Weights of a small transformer language model.
Training: 277M tokens, 4491 steps.
Each number is 128 + 24 x the weight over its row's rms, rounded and kept within 0 to 255. Layers, rows and columns count from 0. Numbers have three digits each. The size before them is the row's rms in percent of the matrix's.

# layer 4 attention value, 320x320, rms 0.0668, rows 43-142, columns 256-319
097:116158115139084150102135124116110127121127136160113141108107148123138133132164117121163092088108159138138109095148103149155121119146089148167134121099117164115158153122101089128089119125120137
096:149128107141166111111099124121125134117142154136147097114155112102156120123115078119081167178159136137093124085139122170126157111145070117118104138128133153148115125122126084125137158147170152
102:102118134125103122150150135122143082147093108139132044159163108146152123128091090120152164155153169158120111138102172108137152150148132130126133152107095085137121145147120126108149121119108156
101:121096119128139118142107117169180144106020107156081121135129164119189121103146123129129070133150183114130124109100151145171149160095157173124158120130133093117127089127134073137169146130114116
096:090114158131095122119142180160137104138120125149123102158107134133156149158154130152086119119122152115137143151116166115131130123139122148139161175102111111123140133147132134125120093126103129
096:174107112140170162123125132156169160109152150142129131079096096127115119166157138091114142114119139137120128139153114135145119099109097133132116117114143164142147133090113166176115152127129133
099:109089111129090117115171125135093101141164142128133112126167086118155121161075121146111118185094149098136121097133102125147157123110176128109152126138157127126134141110142085135102103159105116
101:123109138116106141149140145120099117085114171169105106160118137159120147163137141147121177107162118156098120114120144136153113094147126134111137160120124113134125145136131129174146105104117126
092:143159139112087149118157121131087150164176160130129153125113131165129165124131154132168135119134119162152153135150105120167121114119111136100125133147138161170141149183115168152111135120131165
092:098095138136142108139111152132123122127082138144113111130153163131089104142147169158114066118125117157131122114077150122095095087124146124106199132111131135100140097124112126152134109094152162
097:156123112151111084127107095165169145112105128129130144140126114143144163111171110140152116153139126131111146130117106107161167161099115122170143122131148138166105100113149108114101139126093109
098:132169123171144132118138104129126130119074124081106125155144105099128074135094127133116128110139142135137141142143128107152144210129092170136074113142084145115135121123172133147159165160104107
097:101152126167133132113133124145124125130112150179063158137118108109100117132090103117180114153110108136132090122167124112131164143156090136111126149108131116135135145147149072071111163184108126
091:144102154126107110113131111140159115102165140122134084127124176119179100156108151132138078141175164062140131120098135123118134171126118098131118142132142138105137093136114189154111121111100139
093:129079109151135124108176113181161126186159126153126109170116140100123126140114080113145107116112156106129154104149112139139152130108124162165106130208150140129143156102091104118157152125092148
093:127156117123140083099133107141086144134093118147122115107145139108137120123108135136088123146121159168171128133117087127129124140172132097138113126142143149139144103094097083149117103102161136
101:130144098136102087141111110155116151106137140128143120097120124152172115107154153151106136171142174135138140124107161120172155128157083121136131113144142149145128124131131101128099162136129118
098:122123184082147108168158132132121133128100101115119143144133123148080117156130111145077160142165102158167136137166140132118186101103170092100111120117129122097159136136133120177171129086132119
097:157104122129076175090116104122154103117120136139124138099135156112150161165145103117154139109160118110129111173148134122143143152137105128164099081098082093186137144133096173161083142103133162
086:137112124136096156115172113133174126130107149118128127097131173116134134150075079151111143122136179112166120120153119156098123124114126170179134123138155144140103130101138133137163131160114100
092:123113118106164111094166163113110077117116112096152106114139168126092143129111076113153140150131125140088148126127081116126148137086128110133116118122112086161156108133179116136130166110139124
093:175134112071131132085121155132116108140179157150102138099099106060115128123157127120116124130107156140116159112132146126151145094127073166136095116109123064132132153123124109146143109114150154
096:101098153131136095071140137100111112103119141130119141146122108116143117154132135119124123094171121154128166108094121137125123110134091106118134129127140127134147162175145162150087166133120116
104:089109115108078151115129142080088126123116132114122161109113153120118125149146148120162068128142150098121140144132108131156085101103115166142096164168097116123126155147123158120127148117135124
101:134127112083120119117106146099133122144163145143131156138104153089119151119119131131149118141106141132145078139179132125098112100134153181148114166161146115102141127082121139125110103177146141
100:122152160154128134126135150123088100093116119128095071175095129119189130132159140116138109096113114107155103135102141111096157114131161141129146104177126120099127138060179115153132087127150151
107:081157160133126102090129144097112117116120165113151132149111144141147116148121141121102147103130105180154159079116091091143142098119091120092118140122115150138143156129119124116107119142123123
105:115094154151119140116111147115143162108123145152089133144135089135128148098132132093141087143110113125175093141132164111104107151131154192159140127103125168131091140132138129138131113095182050
108:128101115120098105120113157115138121154127162150140117132098107172122169144113113105120097117111109164118085158148152126111056121143121160149118111130148134101108146133148154162141145137124123
098:113144118142127147128170111107137160138117138134137154093128145169149124130137127136129135108152111108202174125109078121084101152150132113128156147092144137121117123144138116099132147122091138
097:107163163124124132089139176097115096141099169111116187143139123166097164087117096127090134120099110145097161134151151135076118150103106122148142101150143128120146133131124116129085130134102150
109:137143093145120132152144132161129156148132069101132128092136153139111172120156100154129101153120104133130118128130137151152126135128092123094096075113109099177135115103076134107164147137158135
107:054135132114134096085165085117124151117074169082120114134127151108154130115132136168133073106120134123126129153113134150118115163157129150134130180149101129140152119119120160079084151132123122
103:128104133106126137137120159125141113135130127143153105159131109145110174114098097139139120151131135140129128088162134157105099089114136154128112126136101152165126163138126138138092118148142148
108:155101138111144127100141148162135133111102110169141106077095149126134140098126147084138147129104125128113141110169079090093135096132118151116122142141088141138119145119124115089143150147157175
100:120147131145133115133089127139169157110088158179112111083105127124123141092164112134115116152138135102148129154123148105099138138116094148137125123113139095101139102148157142060111126144161087
102:141116128067071138139177142132151152146136093164104150143132129105155130147096127131117161143120135127118123100166090075149119098129152121124079113110079161173123119095102098160156063123123166
093:092124099090130114096156117086126167068146144091123133150126134120131081121161134138169117179093113097099139108144133142133130112110169152129101150171143085139140133131141131112136140128125130
098:103116139069098103139156111110142184117131135123128144118107110147146122126125129123151140108138114096133141132069131134141123161142118128117103142106141073143121117096153112119158123126112120
102:159143162119109098128128128122162110171137156129149164118089115102152142126097143111089124149076122113121140120127102114121140144113143142135110144105158123138141154159124071133107092150126096
105:113151111122144094134113154115154150153109144075101141148157085176156113175111126122145108121095090128136134148118141113092137105121141102106187122117104123125149140153125111089162148173094176
107:121151144108121125130088139130134125125116127124147133124129112115120133127112074174089158134079130177132146124107146118126114095155122102143135142119171102097162141129123144156138087094134141
104:120120137128120115145087161144158124090132120142132113145099079130096155074098139123127066136099124130133138094165120164090145092126125129120165130122104123091156153170132118146105125142130111
108:122153125159141105118123100093141156112109149157138101153161087105125116140113140106127089116086115150153110145110150131108143089165150147126106143124166164104127119092139129130118124095174148
103:131162144178137106115123131137141156171100128123131114119110094133153086161138122126099117119158129115112141113083126127166138171087112129141115148137153114168158125129115124092174170128140138
102:120147119100140141105160136116130122106105131120114146121121106123122130151124094111116128138122126107149143129135134089135108094118190137136125122100136124066164147173103129136149112107130124
102:158105120097080162117140102144130139121134125170089113112091160098148145154114151101129126105116115154143111131130139107118117081137091174167128120133104131117096138129143148126110125148175122
099:124145092159144155170146109137117116169180154115110127133115106159119149128123100113115159135173173108170080186129130157146133138113134148130130138172087110135121129129098121129103180143112101
102:134116134136101111157198123102115124138112172130076082149156117132150060147150104136155157116137136127125128146113157120172161143195168148116112184128127147102155119108118144081099116108125102
099:095104077118092147148124132093156153100074147123120148112157124142146102173144139135160129156134106105081150090109133120141122145080145114104119133101148134124119101132138111116163145160118135
100:148086139132066143112164105122132107123127162118135154100135170093163121098119098143087159093109125143167110142147126094120107124145137205149077137121127158114141099095089145096112128138110130
098:122084150122114136101148141116190129127100188151134135142109121151144158143123139102145109180127145133135120114135165136142132164110106105176182140153126134154122173148136174137103179181129138
106:119161165087083121114112137124123081146144131111094119123124155156121142114148173153097144127132144132122127121101099122175126115125134127127133136128171090102102130101136195096115099118126120
107:167114117144123114158147159133138145115103138125102132156139126147148136176121167104118121130107106128149110134081154114128105153151117182154126161155175136091153110108105157157105136157126096
104:125168126129170112110128136112123143082121101093159129105101137148126114156183180155118150149163112124112173122153067105109125121127093086122185121117153120174144120189147090106141139140084109
104:113098163113163120124103148133172127148131156174134140169123101138130153113141142127129109145095099133107132148147112135087102137101169088119138101101157080118100156158103119100152134159114138
100:074140160142178120120155115124116130107143128102134113142140158135140086137152107116122180147146143163130138128144154169106165141140144067149130139126139131171149165092138157152114128112129155
105:118160115114128133103150167151133128137119110118133096102144113134137143135113131129118129128174168119125126061187125133149120158133143146123173089147086118172169146166146098187193135141115138
099:125112153140149117111114110125112156128126124101075128122126134149121145098135142134093145108133111156142170126154150112117137143095106108144175092137092119120158122154122111114133158146110104
105:155128125133141122109153116141095117156111111154145108128127148091089122130131055128118175112130115104118109125128112138181195139194113165129106130162108136137167114118161090172173140149149138
101:172146143167098171161131128145179143124154140143124093130119139110153118135144101097119169138131121135177079123156148119153148173126125159126128111157136124075126145123155160149119122119133113
104:137119187104157107123149138119132138155106110128131121133143128125174104134111132139156153124102135125126114172117147063142129130106127156108149178127162084153115125163128158117114136153098116
096:119170132141101145123115133091148127106107147109116119136123170130165096122139183128090142148131094136155157148088099158114150168145110110144143141121088162162119101161137087090153145134082164
103:138096146128121107149093134077151103152154158124130136159119100123123125144163148091152162182153103146073144065152103158160111111082124151123104110124149141144120109149122131117138135133121126
102:123174169115116154097130136113125128120147134134123080116138157125119124137119126130138157133140124128145131149114158115149170105178144123108143133129135120153120137152134132151136096128122134
099:154140143180164148073144131144123145128127122129153135126137140092140105177115130107128146138135115155151145100153130139146182161142080116150142180141138125086134175107130130214106144161086116
098:136119137184142136117121167127123106100136143081191122118108128167122112130146115173101150155163136123112154095093107149152100092110143126127135124155138137134150149170119084105144137127101126
099:143086108167098141156116128174111122130087135177121097139138105152126089150140135105138100094114132130152101093093154136148157175110140122156151181138103117120121148164119132106156166131099131
101:123130169118124130125086145146125116143152120164195071099124141132152112117092113146143161161154127169146135130123136098124126127139102125107106104144160124099161127102139152131116135152115133
098:142067145140124156133141104166073170100131102154142143109100107090154107128139156112131139111173162134147105156120098137131111160125119147159154129175123119125125131172141152122122131182122132
102:145144149142178111151125123123117145082128115127138119134109114109157142148144104155123114127125097112106099085123137168114134129172087085096090130131104106160149152115173103213175152153139176
105:171078136108154141105159137099159176160112132168154103119144135139139085150084158079144114132132118163138088178121163082145124102160149153158092128161139169146117146149128137137125138107108143
100:122125108147108124114101114127118124099113113133106120097133121133146143156190160158115133134137127137107141094122115146094098150167099096148131122088129111131157104106114161096130179125137136
098:127076175169149165149142131158129144137119130144147071099113109063137144145178144101144157128085133088113156142155146133135158158138144138164150116123123143150133171078143096117174125125148084
101:109110124093099129099103130139137128140136129121104126177109132147111103167108143083126149092112123160130144096111110126132111100063133080129137122113180174119139155128115115130145102153148133
108:136170150105155151121158084153114132156157153128142136139131138092165121120110096136126142145144145109166116123136140153153117157158082138135160123125137166139099147121144150121093178133173137
104:165092115129151114167156135158142164134154092145166147082102094120116110090082096121115100151128122104153109147141130149129154116107124144117173085139129105158105113141140076164136130118114101
099:119125049106091124126116130136126154174137131098158139097183107114116144155094144148118099114166146150104084167155121122147084110084137155090054110115114156112155118126085166141119153111115137
102:134122122131142137127141149143117112154115161146144116142132083136114178135069088128126150190126135116123140092190106111103119157100187146130129096142113100095110160151109135167143130123128140
107:065157119151142140125068153130107133094109091129134134139146121142139117107137127183147130105129097110145166086130109101116140138120183121108132120128115098122149170112146114096130127134161140
104:146109114148121159140110138136099186144099143125098119152079145120198129114146137120122159122125133142132150098157137132093141192138094125153157129152074142138102101166108144099148139159133118
100:108152108160109139145118114120139159140094117128109151093120145170139133087072137126130127141094135175096107134142120093122185110148111100122106094127149129149115111109099149143115115112097135
103:100121134157191108123148142117110155143130139076127133124167105169115126136136128136124123120126125127121139123114109157151088148132095086095129110097134153152110128163105099129083187156083157
098:128128115103160113117136157164169123128121132115159101095123088182118160096102131101093116148135165138119111075149112115107090128131138158093095098118132111120124122150100170157104142171121126
101:137093144149135151142113138115128095170142113099154077147114089143139112142105112084113146153127117147130147058132102091156130109123130091126118125084109154122149118134130102140105111150115121
100:118130139126145166099156132108136123134155099136084146103149144103122162105138140174100084180108154118133156145155129150131123110131141117095159139142150147137145094127114112152118146167160144
102:120104156134146103111096111130158117107091166076130177134105138134114117131131117133166127106101127116123145128096123116122125147148109105136089129162146114094163121137143157100145134105139154
099:070130153123153135183133125091125134122085126149120125160108096157152129157128117124129150143104129131114134090181147156127113161186135105148135105129173129157122125132116112130153113101100126
099:158132115118166138135140145131124173120133115174159153149117116139111104147070131151102101133133113143140151115201143118121128149116125180088112102131169136120123137153125127150119128146143110
094:139158103135109157163130130106138146185100108155135141098099119126172116112104123104167098076110117142141116101131090074110112160100086112116117129106151153120092131131142222112134097112142108
103:122119124111142150114115147159141120113118157150142073131128181118103115104119113111129137167156175137150125079146160163164126153102156135101132129123116155135130090089113063109134129138153090
101:142128078126146132123139136101187112127164145132142136115111133158101140140128129125150173133172093124086103100120131132129067113131120170142147078105097101130117101144106100139136113107116102
100:153144139120142170118158112149118134117108136143127089146154140143130142140141188143176126129152162145135138128117130124131154121120126119140144108102124109134117145163137112153127156106111130
097:085123105162118129070124146107138130156153136134118110117134141106092147111112118133107132161119085145102110190146111117143162146154130115134104088127128123131090118086130140113146131129190150
099:116128136143136142134114107090170185120133116141141122129122134108124167146096150098131110128111148114144135119132131066098116153110111131174112154145131158130147110139152098142148110144096136
095:148133129135141138114128084142209130148165144097154114139127119102165136092151163131083134124167155154140069118121131125098131159115136124124137121120111127189112085088155120138138114140077127
102:105128131108170120122132164142148134090119155074141133137131103114139143128159129085122156116090150094168076092111123124137134079148129176129094115110138125117105144130176128128094152126117165
103:149129146150123147072117112156154140145106107146130098117109132098112139089168125119136120145139127159116107113130160179134099154151121126135143097128091169128127193128141119153120157151177107
101:117102130101143119117150059118170097116109158142104147114113077135130131161134091150121096119146119126119131141120113125109136155105103130145135169109136115120128146144093112113165091130160099
100:075111162115094108083095138120084080089151139115105131126090130132110147120117134114108147090119120147101132097160129122169142128137115159129091128097162096126090112107114166134117119138108150